Weights of a small transformer language model.
Architecture: LayerNorm before each block, learned positions, no biases in attention or MLP, tied embeddings.
Training: 518M tokens, 7898 steps.
Each number is 500 + 50 x the weight over the matrix's rms, rounded and kept within 0 to 999. Layers, rows and columns count from 0. Numbers have three digits each.

# down: layer 5 MLP down (transposed), 2048x512, rms 0.0944, rows 940-992, columns 384-511
# up: layer 5 MLP up, 2048x512, rms 0.0885, rows 941-992, columns 384-511
down940:539457539463495492552469423497551438495573475465509411540506456556511552570475479490567566485567506532562416439450499475510399523473446415496400495538544519530508443447536410494541533444505542495529437523512552506563530540448483479522482557543445486564428559530561464455491516545530529514489502507501559509492498417474453557436542496415485479505568519538457600566477532545456492490345
up941:429529468427506468439563558397507605485612618604504534464467509499411527476517574540511486540558568556513538601461455483523419492491478514424562536508480575482497456494445642496548412440469559566500465478418486486489469478517553394504484539542463475421490537402554426538477567529530481499454466493482487512522501416501522550508475505486559559432469531484520419533503495562557563526517
down941:395495479548484575484414467460447497571449570452492469498549481478404491597494447528491497472493558589466443458429469518535517434524651401469571581531448436565495607505494550399464490390417592432568469454461563474471592432445559576492487488561446544460464549559458483450506495412571512442565461445564461365444581531575492533474526396508572510559442381531447543543576438533494535474529
up942:512545520464497430479487443490553594567479476474420551514465493496383386540539516459488435492473527500498506440526546595483549523538497529533602452509478542505488549462469448440528481518418598551497537382557513502558543559510525420433435577567513543462577560415502511499424551513546521446518523561538476469488544487518532480570527463547540516507444558508556499442432547449485490439455
down942:574479540500518444508464576460504533428505539502447515514450528422358503472526466497445536481477541524549539482515596471418524547614570470553406511499539478520503492408543406486545503598501556498577477424568560474556416492461496460472512507475526536510501494551558439523464443553392448435508526598552483527441471534502521451471449495446486506519527451499488363505452547486600535555516
up943:509559592499567488459534646470438495535479528498433577444523511507514520409548522462477458449436440487434457489539550474519507464488450495532503511631465482488483429466451536531515523508491482521474539423535483521639480492584419548550553497445544500484557592487502388464428480453491564465482509471682420569611471409421482432477630468508504479473510561497478449540562469424489506452500
down943:423504488581519507485561422433530496514532544455487534423462549474522497510520537453581464497479491440512480524526538423544514522403512478459518508607465586510480454550495443510514556505485509574428465498454538569497536492439543498432510580504552401434451469528557448544479393484527501535492477514456465418483532509507477502572479481484389548497520597424464561430543381484479473526463
up944:471416540491522503548543440355454446564493481520528496471490528451503581435489471503526506495556530538464483475433456428531467549431491523434511455509484499461527544475485486503548549534500563516410496493551500592552510498444511502451384552467452518542509619422542563504449542494528536442469455515479434511355494553534506540495464457491452488479501478485522459564478466439570491505484
down944:492492456586498475396525453507491517500501594461528508441450513537499543476498483559505497549513489497542494589497539539491497563467525501501421530469509431520507559607491563558488471493487519459472496493504518526419467506542535463429487507551468422503576481524466505420523527567527538483518436582531503508552569591494525551490475475461454374505602527448489529439553506499475472506452
up945:536540497621523466554446500564494494475507491484536443573477516517484412554510525530447510462500511595474554530468471424486485492519547461470546468494401529434462491559570526502609445391526428462456489521413482455463513470471595423488520481505600454444513506488474403510525585533511427574585544566485485475470510599436504483423480534488496530578396574442482586572537538401500554498483
down945:521496465450504505470485445484513555482543536590539488443488509441507453485465478501579548513430371453456466481423528501486467532516599435533505473498556505459424528463505474467552552487402547467502532499465493411448546553443495443517515420496503462551587416495559400514510447503532515494565507532477445518421496474536522443528467475484524480513419514495502539469567417420457519421540
up946:464616679561423464503466593568501513428615525458454490521455475529590514557425560454542464597419428569520533528509443508432584558535485446559518494453421445507543442529545513601444540482501535456510410508422515512499526490467577455439523495494523417481541529578537457446497523403507519496505464534478363558465487463484490502541575516488558410579582620556361441436455446459521535562525
down946:347503499422481454496560493511507515510594499519434466478531465477431524558536493421418512489420358530479486552557534534520477500393469611532537527447493566606517493487494538464607473465479526522574382390502491553458515483560416463486522482528527469479455540474475436447377434482574429504492572533483458463492497453536409487559484417485504410495480433477473489449566449408548495440423
up947:521445464489491503543549569489516533477538429496488500437494502516439413449385487509499518471495478501515453396463425492459535622500496547507502477563459478494452447513505494526544415524540499407446435631462498491569536552464578530482487487445492431401511438555533451513555468491456447482539552471541578522473515555574495569503573518454506498506549457596497465466517435501576489452491
down947:483534436464482461544550497475491473538463496553453503423560450426538600541511535532395483472505491529452407525521513531563432447499492502504434449576397404549560496449528522470524555358512477479499601505411482437486420519534499400502554474422474525517499513477368490525447501517539481534538381536493547540560574528502535450444553506529536510480382510506471419543544471539501504546491
up948:481449515464539526496426508426525460477473492542529510500589455553484478495454472596601561546534554343450511513455482554468490522500519415433530522508549479567489490501566493477466521522440422549427479412499430552506570474500444442532545557451464583365511605563454525529392572550488461526494491507471466460538485352505482468518494482469567508464488463445444430493543451527442497307524
down948:458545455447535595430529469497430449451511576500519509404531506387488490576491566581475588498441505454574555476557480497582425477444492500553412472415492458540610572503577467545517499512480546474558502541450564429441429511441394485574483518398489566506519457566540557621538539584451510383638458567572461493486474516465567441606487604567458452486535512403525550479466451541502472536440
up949:569594490469490586502510473585495466518487494446508542549549472554433538514545572401487496558486511473532471562571457480536499435531594474502568533512430512458473486458455449511551505555600526526554503424455487470536543501494561480520457527409592511439583488451559486468456467577535441558500431480502530406446504450493581528466619463446465477488471478433533474538496502520396439470490
down949:487459452507494542522491534456579579566346561508489471575457407571453520631551549398432529560513475461392452578372478466517416582448399561316491422433461515578476536557558448532491492516540525444445451465536494449533458448515487464457512504558485463518533523449496543475480573499601492523529382424594430509536440433465529561432534556575389448547489578410481547537470555430446619511429
up950:512517483506489510510515491547494546437493455530489482539543432483508431455454438562553470474576399515557463563543496636438446519602411505515482455448486591507610466541473507514402554476483455526532450481476548556500446398479505499466490423536543616476603443596462516413388472630474458521526562456556435462479450418579458413512435464481491511491557502545507611537481541520455445512561
down950:463492582331406532474584537522458433489483468457525345454517528526534565554579462537514485513576514545408457453464484447503445452538443420471541565479445510523458503522433542550513489406593600487581475570597462468540497458533501563483593503534456476502577475501502421538484495464494564542475464579555442470394440304505538582431436546516507639495364485551444396500528511493479563493378
up951:573508463402546547481511489414464492558431456531521507450471555510465493562492588521447473421456535586553538559440502517593407507445496506488477439511502526517430457410466517562530522483543468483428488416543560443574540451534456496509459456418497544459490454476480457476473452583480509490537553494439528590492507482540506460482463485500524568493567552503466521530455416507403548483469
down951:527444534532456505440479541486492463554437464457509516511530479447576485484536484579476505507500457507464569502509457542456472582526469433512459473464501467538488539494535569521487565507539417469570483498459486486409521479491628446455502632424462484508451520559566504501485539462497497564598497418487499525477531522467494582472514436520502471497501479496445496441510603473581501493452
up952:537435525451563472480559574507528506474529579530496572493497559596461499531471468529587428520448562459539557441590525509484580566445461514523529542561538498473501468494443539504421525504535467474461595508366519450487538607546500546513556524596484439464575544480345435429491531523514487539445485345456483460475529545555464521514430477437532463507504534541517464614465577494511512498593
down952:482473456427520462489495405559514469477592501447507572469441467496506459493430460520413491513370480561543464494524569468443445430524540557538450492473507488559472449495493443511506513439497581519576613506538451509529542487460600514437462452515496604507539441596496534494509382497418475495522456466471544496549511597482458473469574494513473511500466459525440458465570440505467483463569
up953:476447612453376536483556452401485515633543475561493460483493440472526526505556474497550459445437446426451545473535472470457429468403512376503466541490540540537446493522469560448540456520481510523487473521486525481576447509463606501474489491530405659501500567495481511449469509463510449500452496439499417547499517444459452420512483556441454427508484491528460465557463618563489512568493
down953:459617542494567469453526454509504467491429410428597507457489460449522475542516595524455433472479521601484499466558459515523398493528459538561482549470478523519479488450524515407519503479521475516457474481544447539430556503425500440513467617433459440503514543421514467427513493503538468539511631462529493504517588536561553509519584460557539591458522444453536393522492474438434382533531
up954:515551599431546478538470504538516476512470473463478526569416392576479563416494552444419489458531682504505522531513443503558460524432515467475551478483435463510546405532543496538544495516544501524432513520484527518590606486523590509463424487386624507476398438460552498473495479518476436515475488513509447504432559521449500427516512499413506458385383539472434593552505438537519511550472
down954:439493404560519501476552500520495484511464434473484489415542469477565486567499500579450394549392491457452518488529552456474450493523410537592460502466465468561435573442545535395529600499462499528462518534512415459541462480425456468526451514493496405511514516544512439527492514550467567469530435510494654512496574463394495491547559511578434552480519531499443413430512481451467510528514
up955:477526557531444435437454528424580582509440402437593462486492422439557480535556534495533487509656466437469549499569469502536491514419425500484463514435517513540490555547512479463505557518470464486417577539429525519519499521437493499542409456491502581484477561510506518518466473487445471389443456516492447526517443530524595477499568434524577523515487498525508621515516407412537532513564
down955:433523370471479594477497500459501507556539435463456409415465441479459539592504458545458573509400439441494591484548513444440549430501562446502400462484624516468514426573486565494505494578486477453371558508425468477453567513500537466564478535545582439561490479476534532457503532417503523542488482505452458527522452547413473460510580466470442569543485569516461516517501515507418440496420
up956:532437548489536563573506504487532502508473519551456455536507562440444491546556499473517545581438520529512530526519558459557514472541474461387531509502505465433521470454484564569476534459531527458460468598502568463523468465467523476559516533480493423417416494431382492511518512507544479583536570491479546506417502571445556472554535461501507451530433429466495429512539521452449452624566
down956:429459541570513452449454549459576508480567487518575486549449641492482500538454537479375541490486515480430433552500510392525507441544456509499412487538492509435449557445383507489501459462468550512561540493491431534437523387574481506472501416489518549527480481558518520500515497449534493461599417514526543428531546436473467595492469574387571561474537478437513553532426480554475533448505
up957:443465558490413439421540534511459472497568533438576504556464412494532593530375486492553473490516555504464493448517515501502502535499431517495486427501531549556590450443532427470515493468523412489535534524556446477465463544513539481531477506530485473463422504480549441528445475471486576488465539557504485493465436500478529476494470518491485515421469549478521480622454466548489492535505
down957:455437469484506470405482576403615441526558464516458491529507441554530527547459502389579575516474532525515491467546493478422549517510437535454449420495522608429468473481498377542485563481525483473543597416579488528480459464485486404464540509520509473505438449444478468500557502505428445447554486438514515507468499476454477553483403542544488594511488455538485528530513437519489548483521
up958:498508504556485543592422513424496508480575531527486509504567493536542451483455559507431522430482561568520502437540490466592523499523496456459468461497445463485555510418468514543460468504530502538531517569461538562427459505557544420548439521596575562497566566456450532496526572462494595481546551538503523517489439589473426496559498486547492404496575556496501478570496469484534505450565
down958:455437460453478561478542557526466490504471553545489467459483488473533425510332480473486614471508377500509552420474488474561547523463511467583471486526551439581515428498526503538517439467377472505497668459469511518526566543501440459448515498483478520499427521569458621535468511501488487525433579413526540489479455416519487539551517482514479512475495573450559554500531489555516454481587
up959:598550532504497379526476560471476432519496526463502457545589519509497628518476555526558432413454500491454499404481501477441544551571498483443503489473509453506452426527513524492567542462436449517475477446491412486517513434583565473530558554502551422517489470519466483491518463532588495579507514454465502479506518521462566537563601563542602494543461465479512506459440532510542447530503
down959:439546535494580436467588596524563467480486489542530531493486526471459541519495451524433488448498477475472480544516465555448492513510465535464456574506600497631392548505509423540478517557538550518598427429479468516581405439473522541494491538450531474505504567396436625477498548496507574519428543440516439527540471375538427386539557478453570459429569576501492630475543527506400474498568
up960:514595502452499502536536501533456530496407483493613495480566607559471543503455478477464448515409536542507453519552433552549426485592491583437447440487528494431540497503532497385551549493486486508403452466515503471423530526432493554545374544406593484521570436492600401530534464523468467569558443468450398576497561512522548505549573460515515522583508470429463446587550564452481506526471
down960:546549484460507480543495575480496482500508477571557524430495502564581585534480476456572474532458420459561537502560485606505498413464533493514536512488577492556410535530543473506460531491440498548510472546547514475451519513424577478624546488542463474536499512524569512476610492531435429611536523502542499464461467474485509455422518478459606397549615532434497585562403610453405463503435
up961:577465498487497415498511519526466539426525524496502490538545447496473463504480425571580516463529549523566440525615490575516522537504422510513466411487456507454546455488531542490517501431482511539407496534503480494457573495491503505447558483437484516498518523443476495519456492529639481522434519492551527429543638552567405425461535518497526444566427526533487504472547493582672424536606
down961:467459500469525501498491505622512466391469396538454516510484539479499478505517543442456439501512547535380454370499556531521583488410571511439560438492463420542405487487495535501519518483511473516491472493444488473435396541532506451504517572582430514505509549516558404433516560436527483476571533450522487518522548460505495536558486530584417512523474509491411450501551584477478437477497
up962:484496401438475442482550509551446508508518524515461509482523498422497506511459549547486526421554506524483509454495523503502481534451576440459546444563455551519506507535427484545448490481560548431445489585462477524510568478471501579588448539483520503460426549536513535453446385488521504497441466534531529512450548518547570484512506496468519346518521443413486452450449450419551507456490
down962:422537536484573490482505458555485549560564481504468462496545601520448453568486441443567442478501517436498497537452383455517579384499453532546534489475424527571531513439467470463457550465541532568469461512542492487627479496469437488483483503535550499508516459395553434578540511486484501460573512496582423394584487458433561511468455512484528527472455477530483577467510482416504450587521
up963:508540437454387485521521453531528514515508483435482407481455512563513514442519425567393444501538501505497381557482517522529496549465531523518518537449479494499509558455558484535515522498550493569448551420503532582496524523537520566489466531502446443492513516521486518500551551515469453425523507466496530495558550508547534543467591417494562409478561430452521479483546567556489444527484
down963:479515404410453524440452467496469551495529512541547527516496500459485467547458578409486499464477491485525511502507544590494482410451455490475484470562474507474512416470545461558561469521607550433513478548439527419467579523554412557488454384573497483432481440498513423442523507444539536529494449459377550601520527566401530481493500517510508502430483480500499468514436469594450536455492
up964:475477553555514581365482482420502496525541474512508448484450588468564553483521590524462522545467551471518471536534464509493419425468435541491487539428501543519492444502448527539445544474527525497457534491476430561559461508403551538486400519504557452575455460526537584488514525580528460407561493508525482560500418625514407570568439502560555451458512487510660551439520513418483515515505
down964:465525440461539477460555492500559459426576513474525551498533481539485451507388487448550455463437545512457503573538497524403457515514491467477458534538501503498539401529558531478443485563490532543498464467589460459498505386462482551533467508479423534522467467455584547547433447465515433577432568510514417516566498518430454565485458541511433416437505441427488492535579469542600485393397
up965:463474526527490485564513463577433448467454488485524561563452568560528504532440539511510429453553535547586504572510576516500494496484422512402447525636468530547512495477518528585477454428530440529479546446482502554544519540511571470516536544539450527449535450585478533556480480484521464605480452522491537424413493473466512563629364515484460536431545428476538443424461443516540500578511
down965:478419446422440491443556529464531464504542510524446606507586517459515519448436422493563558472473522413522492466401561483457495488468460457522496503499494522451503523476554453411393538521549521470535468472520592510455500518493535512511493426475459537456512470499470501439490492350439497493519502472464489445529498454437486495513468466507505476456577569460459500502514505512535512438488
up966:682472547532445482571548464388520469504488517582547561555443469479435395512642460607553477526523637487451422400550404478482576473442486543505416425437504483509497461479441573506557453439499550539455580456499477567512437504417454441483425515457489536526574534560416479559408547516493447517508500597492401452452580338541458447450463444603456587600496507473497545574483481500574438465467
down966:509535470452483448608459424460458379510487580505677451429464596428581488548583416512566385407542581510455431391462425504493620415607519459457501551388593519573482447498512558507514511579568519490553552578499450701448422497532435524494548484536561572467653373485414488563491415411462456432596463532346414436463475390519534455507419577483527408526423521567511544437543475524533602508526
up967:499495476485539569473512512467482430387438467488621476489436466474428533462444418563440534498539486503513450584442506484642589445422567475490493446460536517550508456512507529562569517495401500566552441455506461444442533451454494597501516491469578513573563508470501426522462545448453426544448494470518361557505500518563503515460497482523452486540497543533533422457421491404441571532494
down967:429469527484559564373435550556579478409546531574390526485532603532483517593541496535520504500492476508553517418514505527438567489515511497478548480554469466517536500525477533468475633495466518489450435470512473536416527627489528450490562488491562427481448402527436516524551539505488509516518548487429504441520595552555497576470539458437492505498522450492497442597572563569517540473506
up968:464506454405438428499501481514443534352480571394509525494396585561542471442570537611634537536455484562474453506513555523517443462406472540512575525479518514526422463507462521484594574525418478474398485506518417582426423473493557519448535467476496465502483575567551509536467469465577548475542501444510560461461519480500476410526618504497472445511421575513489469487476353506458496544449
down968:504419522626426524616487535565545482525491546493491449560502509579474486452483452423466481544457447515342471515488520456510455557513515451478505535537519537555463370519479579539410465428474418444470492496488474539478494498525540454495458525549456527467605446535556411463502481494520487586502581480502383577465531441484488493504565493575528452490498467443507435457507523424543484570459
up969:450459477470513529415514482457494366464475495406476472507517435442464551451502500521481457387507504507478465488468553476526517536511459505592588456491477515558489481427463507549390528494486554552423542590516567461487493547514495578474557510389529475454573537553580474528451495497460463478415466531416492430476420491502499476506587467442525471476558541478571531526434478491507483492432
down969:489530627522503496465480590543521512426561527562521463521531522480485510529514546470477527482459518580470567475446494541578521591466547493424474503424473490508501462526520461609562580582529528477515490407528449564544525524535528437406512567545498519535452542468500526542418490536544489431492537487527466507408557462437477483461519494505478531528464439494355543524550482462528514574493
up970:473505529515497482446527505399498439538558450549488480469536506497511489460520490489553541504601458468607496451479407541452547526424489515485567500418502523487540555523411445517503500498514443536578467448549526424516504447581492550513669496554574448431551506471473495467490577451473547504538503439563454504469407648563489501504537472522418417438576516494405582535403475480555435479437
down970:464527528604451579510581606507559468553495527500538435436440480558557478453567481400429481526515433487427588536592523446546507490606441502480522575460494563641572468494513505505438490472512490562505433478537521525532405552500548544454526481490571418529470500453569493563499503434497505467418441484481414482421463532566453387611518504474501445553583489456479522462477515528562505500521
up971:534390522451494504541591570545505525517462465540526482511435469535433486558625502530525482451572521505537503490483549479602533543507534551493500497474527540570513577465508456531498398490525464568510552526488451524559550594503484540601502512470443452532550560532475518484439396479485556518530534575633488534462567528430507554462499500480612516492558507485544368507501478493520475478463
down971:526453511533483461589498485487470462457497589526586423545425551471551522561497512501482615469506529335458524591492484491391422523514520542536421498500507455436456504426525516449504589526443549450556456405461434480504474468417532526521478558466453495603500576458527477452407497389510551524492489542535508491522505437493455533511479455418565553504519510496520519576425491501514470401451
up972:472493451481397512493568429442535432517399491549507516471600462460447515495430551500483443580512480450524554451479490514399508556473441458553534477552479542531529427459530461493503466568595511568564390478469551546410433523541439514462467455557624471466550533505537425516543470442545509530375519524496515484464426552497513549425579497455573528460504527453391460547436516410521437481503
down972:475458468503504472557454560517505481544534446467448440429513437465502502472510455454561492555449525451591528547596427586479479498555487458455480500521488527485430564517470544488504490477522586464582446470450485538487438443567616457484520507480553455485456577554564477521537580493464467479438457489434552551487485461485438545475620473525462531527438464541483503491429568568488465505515
up973:472450473639417562449492507468473632475490453455450477493480462408565454521505427525427463452551455470419501614484447442485512425519553574606531577538431466437485575447369525540410512456380485451415494475526516594320545524502579489520513614446633467400527479509542497440364442469427527508537531509411460442501498448399429436468544560431484495412558334550558539505435464465496473472530
down973:559511553383568333559586494580442469474456536504500512443525569497432577481416487515518515471514529501537474411510597422533434616454465578348506435443546502516564441651599500421507498529569532526477476545552474358641423415519490470472435401485412511464449471451419526452594505517512504506402458528465514568547515506525482523423463455422561564464483580507502526532513524512567515489454
up974:487517389522495538589508612529444606520450592562563467529510590586524414450525548468554504557586522446503548552484460588501456522557552567481471568509429498493487544528510509481449489542479541458443446433495512571531484539516541458594481431536490536472587516529444522468420515492504547567403531521574546448469566457509529506459503520607508508502530376533583466467405533514585488481591
down974:478449565499479557547555540604497486504504493428526430546455598531504487505538476521533473475400503507504437502574505529523486557480557454570586520528464510513530549468527479574480432513479510446549401517467540591519486454496458493554549536509470421507453550531531478468461526475435573562567423552482536534474469526491398543510564593507515512451438515576465517554469525501528494512468
up975:568450460621525590510482531547476416517527493458435513488578436486467462454608442454489456461479532508604444455492571419508464469445487519470521487493465500410448451496566530522387472527561497476575580423586460472500571541527474496507458530516498517510438535575484503491491536423452522419441554495468568521495456484482542552501523430547526476582550426566469530503520616594524519478442
down975:469424479506472465546444551486514440407516484438461638473482518499526554515492496516459488469512472471485504527529528518466586555361481461473580498482512438530523480483470530484507521450552399481567572522549466468541584485530413410496489372368404473446442380533544590424534506514433499598532538462524490400487523590534568514556434431437456573485552505398446515546472478528493486565497
up976:496514479483548552520474457477376519549449441504484513488438574475549537498453471420531554555426550509554480439614504392580480450368451434466454467375484549513326509508409469562492519526451436483425555530529405475587573501424491591438501648504606475536495567539427550509527518542545592463529509533498516552475541522447473493399512519467486457502517468568534490515407396574545549508535
down976:432443408369514401537472523407467470516453517469473452654482493517526494484481390497487586587455542495521556554553597585484465484453474509563558454414484505332477349509510449501504420486481506496500370556462545440569421433486464622478563415661510453557460324520472558504431494460471526601475503489569445393524530495479472451450459473475553519483492385523482533613580461564562506460432
up977:538508480437537438464475510447422371443516441498463458550555563497473562505507505508477502548462497500415421488535546471468564482461483432510533490506478532605550492460421547504431497494456480503519519507442468415460502488558459481546510512520595450507552554540431496455458457498413483535501478534419553443467599400486517525510516575567528481527490491597547559505465506456462520518587
down977:448448527536510448470501422421524555499482573578496507442633477497590510556521541506557542478486578467500530447390461519457475448414486557497488503440551499512544479527547501463484509497499497603533444632520459437467475458433506400504438452476429568443522526459562437500573469553436492517492602495443516487506444543519546489460502414476472571509541536457483429536477525518560503473485
up978:543448520516601489449584499414529479447553515593415445472514464509481509429505503471448506498527432454412625472574547464484480454585495617528457494468487522502546387573434543527503534435427476452489535591489453483550464464532468442604434448523521572599508462417495573494463440560585603489493490548430502557492569463406522457522501462410454475617440519419417521441437441488519479453506
down978:544509542469461512552527521556524487561577607430486482466512376376566520572515485483459425474586480496413495472537531533529378474512435484491511452527489460496505564422453545471470548499516496488460549395468436495465556481422502463509380615540520469532434524439450540489450502453486416496493555478567455423408437503443566571543506442506550452589448468491510455471551430549493461515477
up979:497539492630473503516537487478475442518558449469464489465445545516491420534462536502421506541468478419401486489498552617551489527583518454425544554513534543542441451485422476567512522510528536445443395411533479534538583494534390521524509500519500499581409454443464561539571479515368494485509502531542485518604477531564520569411487420490485514542510563464485501472449543602436477463495
down979:496493473403494558463480485508526517546509457669508565473493573468458585413543517487514504517575516428464493541590479513528512465474428476629420483511541438430508505562536458535478526512496557521448489453493528477431501553459488421448493503459510540457553541505502447519475497542546429508521534483443630517560567500471452450505508447559458470472493557511448499521384557467401477551461
up980:519527466528569454565454543556477385379486454508522530528482487537531530436433486518560511553495565471521448414528531487476553490519483602502460547512586530463493461431535551485478476492560548559470427529465507506586409448513413469553480523495581584533562511570468514420524514486500478407413602547387457519497510489453481450440427562488451425505477447509446488488532486496504570561570
down980:409496550432522485456361484540457454522495433502554483501467469471490470529573607499477410492525342513510498499533528486469543497508539449503475589513385473496400481530504444430354575569483551498490523517396533484543494467497533603522475490536566541509400506503537508513502466527558438533474460477507416494525448489476461457424510498508512461519536495495479509515442485519514424484477
up981:510512465487500510518454612538592527507420514555473427490610531395540447449535546589560585541543478470463550495470477510477574441562522391438474479550416572513420547460537553376477521458499516490483488483469454508533562452463513445537537481530460475542556513419479479482477625436492513566482478505457419511545437490538410543497483440457556579520456568552388444482471475525528436541568
down981:509583420333473546537569439459543454560520492513454551549512482470582454463490507582532611435424476495502476569503484613434475559459522481532520494565526552528487430419479540542501534560450512476459509439572574514554456508456515514458408436556517616549576481410423606510543509574450459538528526509476513433623506510460503528507491464545489507561542606508537420537373489568515498530528
up982:490487528473564463500556601444498533460550461487553528539540506516480440424527601442481473479484587383536487559352472454457563389488523457514589415454562525512627501503497529529460443547410448626462473513463490674505480495511547438555553454412495491503525503502422503615547527535498504435480505478477440408440456562579558504518569550418499500533590445384452463416464536537469437502500
down982:433579537567617492483539433423502434576552410587525506434565471515471480457550467447459470506453501431440446407447496496391498578496535403435467463513478550498502532490464376497473510555532559567523543430497543591522504470522434574585524483429450505494482473488493587503577451501489501481498510466479440432478474476466506631526410409449533484482563576427371423508496393610424376574530
up983:549577502493447484574420524410466477424491498554524452529580533504515559537479518534449457519497551457400440460494488445550505533463444514433493592530465411502486525457474572552485497458523527573548443460493537449495488475521516487507503498581473565561505460410421553463597502504479480460519504580452460562498466539491485480468453483496565510420467570502541478498468498418500524398578
down983:404521455486472417486439521532532542423557448542509511566520516523506488516583488594491544525458528550462442470514587458413525554497521566519570482447483501554435588494461526519540508517442530439499494529428498513497487471426477516407580577483544547549509497515448381473495477493521480431535391530578509523444563489527543495449511506572508546406518477498499516511451499559490510566499
up984:466498592393568504462514555557429445424464426507422395540488581459469593589561525514487530483396498545351460455465548395477452524595330478579640476502539561518389533504540491502508531552486477532478399540557465490459474505486435566499562493637504509593561511502493541508445500487498473399450458517519482561557552470427475477481529389515517502461493414530440358599464443543574613493546
down984:499530446524489583471487539589461496501486533325535552392541546562472533455458493418543516475561455563514504531408527423479523481610312410407448548540525460452337404478519390518472355517476522425581511438553603503484561490456417437476552423509518547475541502520540483469585475513531457546457441467513566524546468411520454545520482470477441513436535478529566419528526443524569563497530
up985:536518476467445482508488501520524506544496469512513504451504550484454534465441505507537479542498521522526526515408582450419467357401621437484569482429488468530452548474439450519483619449438523587512543460529555447507437525495467453494535517452421552513461562506487395548462518644536544506484528453467494465559549466511451453549439462526486487539469441544524552441568587396624494478561
down985:549465547464503488566460608543485620513558481556490460483518549469415503530492563459517503502560508624576417531499633563529526491500540486401429524514569435449493491402505480353515554456505569607505518452534538473528535487468515498450452449481525475494510492415462503509480390523531488562520546513490539442586480548422473458520369551567411597486400513507474502428470478476488397438499
up986:558461471606474487426487504511462565470513543572555428556504501562528533531479500431530457482554417453493516557519558440496465384424525432478567447502581542510585480683490470560536443433482517459471542481552536482537496539415533444567462440538443654539500514558438419513484487454555514409416455412503526440502540566461453382483498512597580473594500521486433491481431476562582490506476
down986:454450590489538412426468541585559479522514442533528412535484484440470488471566477476507485547506445408457487542560631451485423470479454552517560594494472479592356515437483494398581470386443486543538466497545532471524452549527517386494525556493476405574449457465514464509475491508470535475534507537426450421490457487441546411471571566466547513411501492410492553520485522472490513561416
up987:525545496461574406597432637656481383481471495606508446555503539466441389585339507455554554524488613488497561451464528532457525404480513453530499449547513508476485490467396515443470549471506473535567473476514472498574439579402592504480538500549393569441628521561565456513516420554586451561455489456458526482484457430459478563476448495485501530469556444495553507568515459548485507524420
down987:459476597473500505576555567519468540378564497581503585450561552581459549499534452514587501554489551536531563449456482462422526485480467570577502508511359410665499528589462598499612475558583437474592373496527478465550495514573498427439481485481625431338450453386544562425514473595432456397534464418448412447479434510490512496547502421422539442434511468429519451438459463421371483604569
up988:583563460480491508435447412416521479429520522534460473558493603516521427390570502491493475453418424513508554498569546549559471510517503456501490515528508516490580472528483433500471538522479510519471485561465450423530527489543518475491437569461565400506556516486443445479451487449542506514465521567642546451416518503582484431434534490475534579563453503580612491440446515491526547589525
down988:564446526521491483475530563527542497517373531560501571532485507502550455490525560487413554472491486461499533482534430443456615542468518544513460558481503490620569561502442477468451577472478588475448498507461561568561526537566571380476552479421553421503525463431527497521537583520472447584459534454433500414514427462431511468571477558488521500438565446337486505521431575425464567397493
up989:491496557499484529562573524450544415524510583461496525493382520482559426461538523518517405500449485456469501483537516478584577478586542532453488545485442520455466478522402598462515528468484504560612410538490540537568432492550485474507484551580450485506542523492549461462590478468509512558476485528402458464510505532546514525545547507481517521480482474468485582490519455413458500563522
down989:490463537530527470482477523427487454483495496510465502437419484545499446528528501493510511520462477568549437491472528554463565450464575505487482541485451454556583444478452462516490470448521438510611558489551459513406533438492493426476439482506449570491435541554518588531513527383483519527545543536520583494548502466552478517451562456499462527449427430412430535482525453516518461470591
up990:529707537546521522445538452461534539556571505509443465453409598518501576580543569529557510458544561478460502422485450410473502479422469527490520423485538564441555527501461608447532512561528463506536470462434526468445417591509524508522514518418515483464535545512568522548423474545550466444477512531420487481491481533420491484504485490492541510527537581468449433517497463488467488362529
down990:502525489478569451508500408602444432513511513405457508583487446569459570493490510470466527529464412585474461593571474524485502515488461453553394469504442378478499524465439522427589480565435509512505545482480484528527499475446463485465496431539512578436499504523512476531600529517420492587422447487527473555429414632424489484529573501425524580453430539432583514502474504532451570473485
up991:465528559556481558478569449531398523548473523564534413485464497439400430394514408417495513436585560508515380522425488498541492414478476545477543418449468540415534477524498461602511449470508483493460468549481478601533512516377513389480519457558624489491453464511596507526638496498523450466429491421499514457519440460474448538552496542490481490522526346556527476467504574456473543433446
down991:426537578543533429553545529515428447528529551557419406435490599500415449430542460509434509476478517513490455566370527633501491518560561527579454524531582398530398452504435582412494562439503504522416458456498497446487556532443433474582517501526478548449497506453528451446508484429464486623455364543468498473501433503536459542474436446462543565487543500503582588437611486386431505417539
up992:478570475591495499501579582582549452506566501499370487566511483570468444540519503461487555555565488579479379585610483372436543532444467456511498571462524528427572378585560517513415507537467512563493536463492500479445502503468520509436482473496588473438453592494518506524489450565517488428555456560566499541532483452361463503335439490507515567522446495604606483583536526591499425490536
down992:511496458410525450521508471590485429476537492509573489468562505423478499484445528489575586535419496532555521508497487424506461468520473478480480389552462521490451508584468540516501442527584538608559475613520438447575486442492546402517491480557438556342427467493537401512469523536442528419474565543469586516585482506402495553555526535486422508513434491489497472497513487517582528548540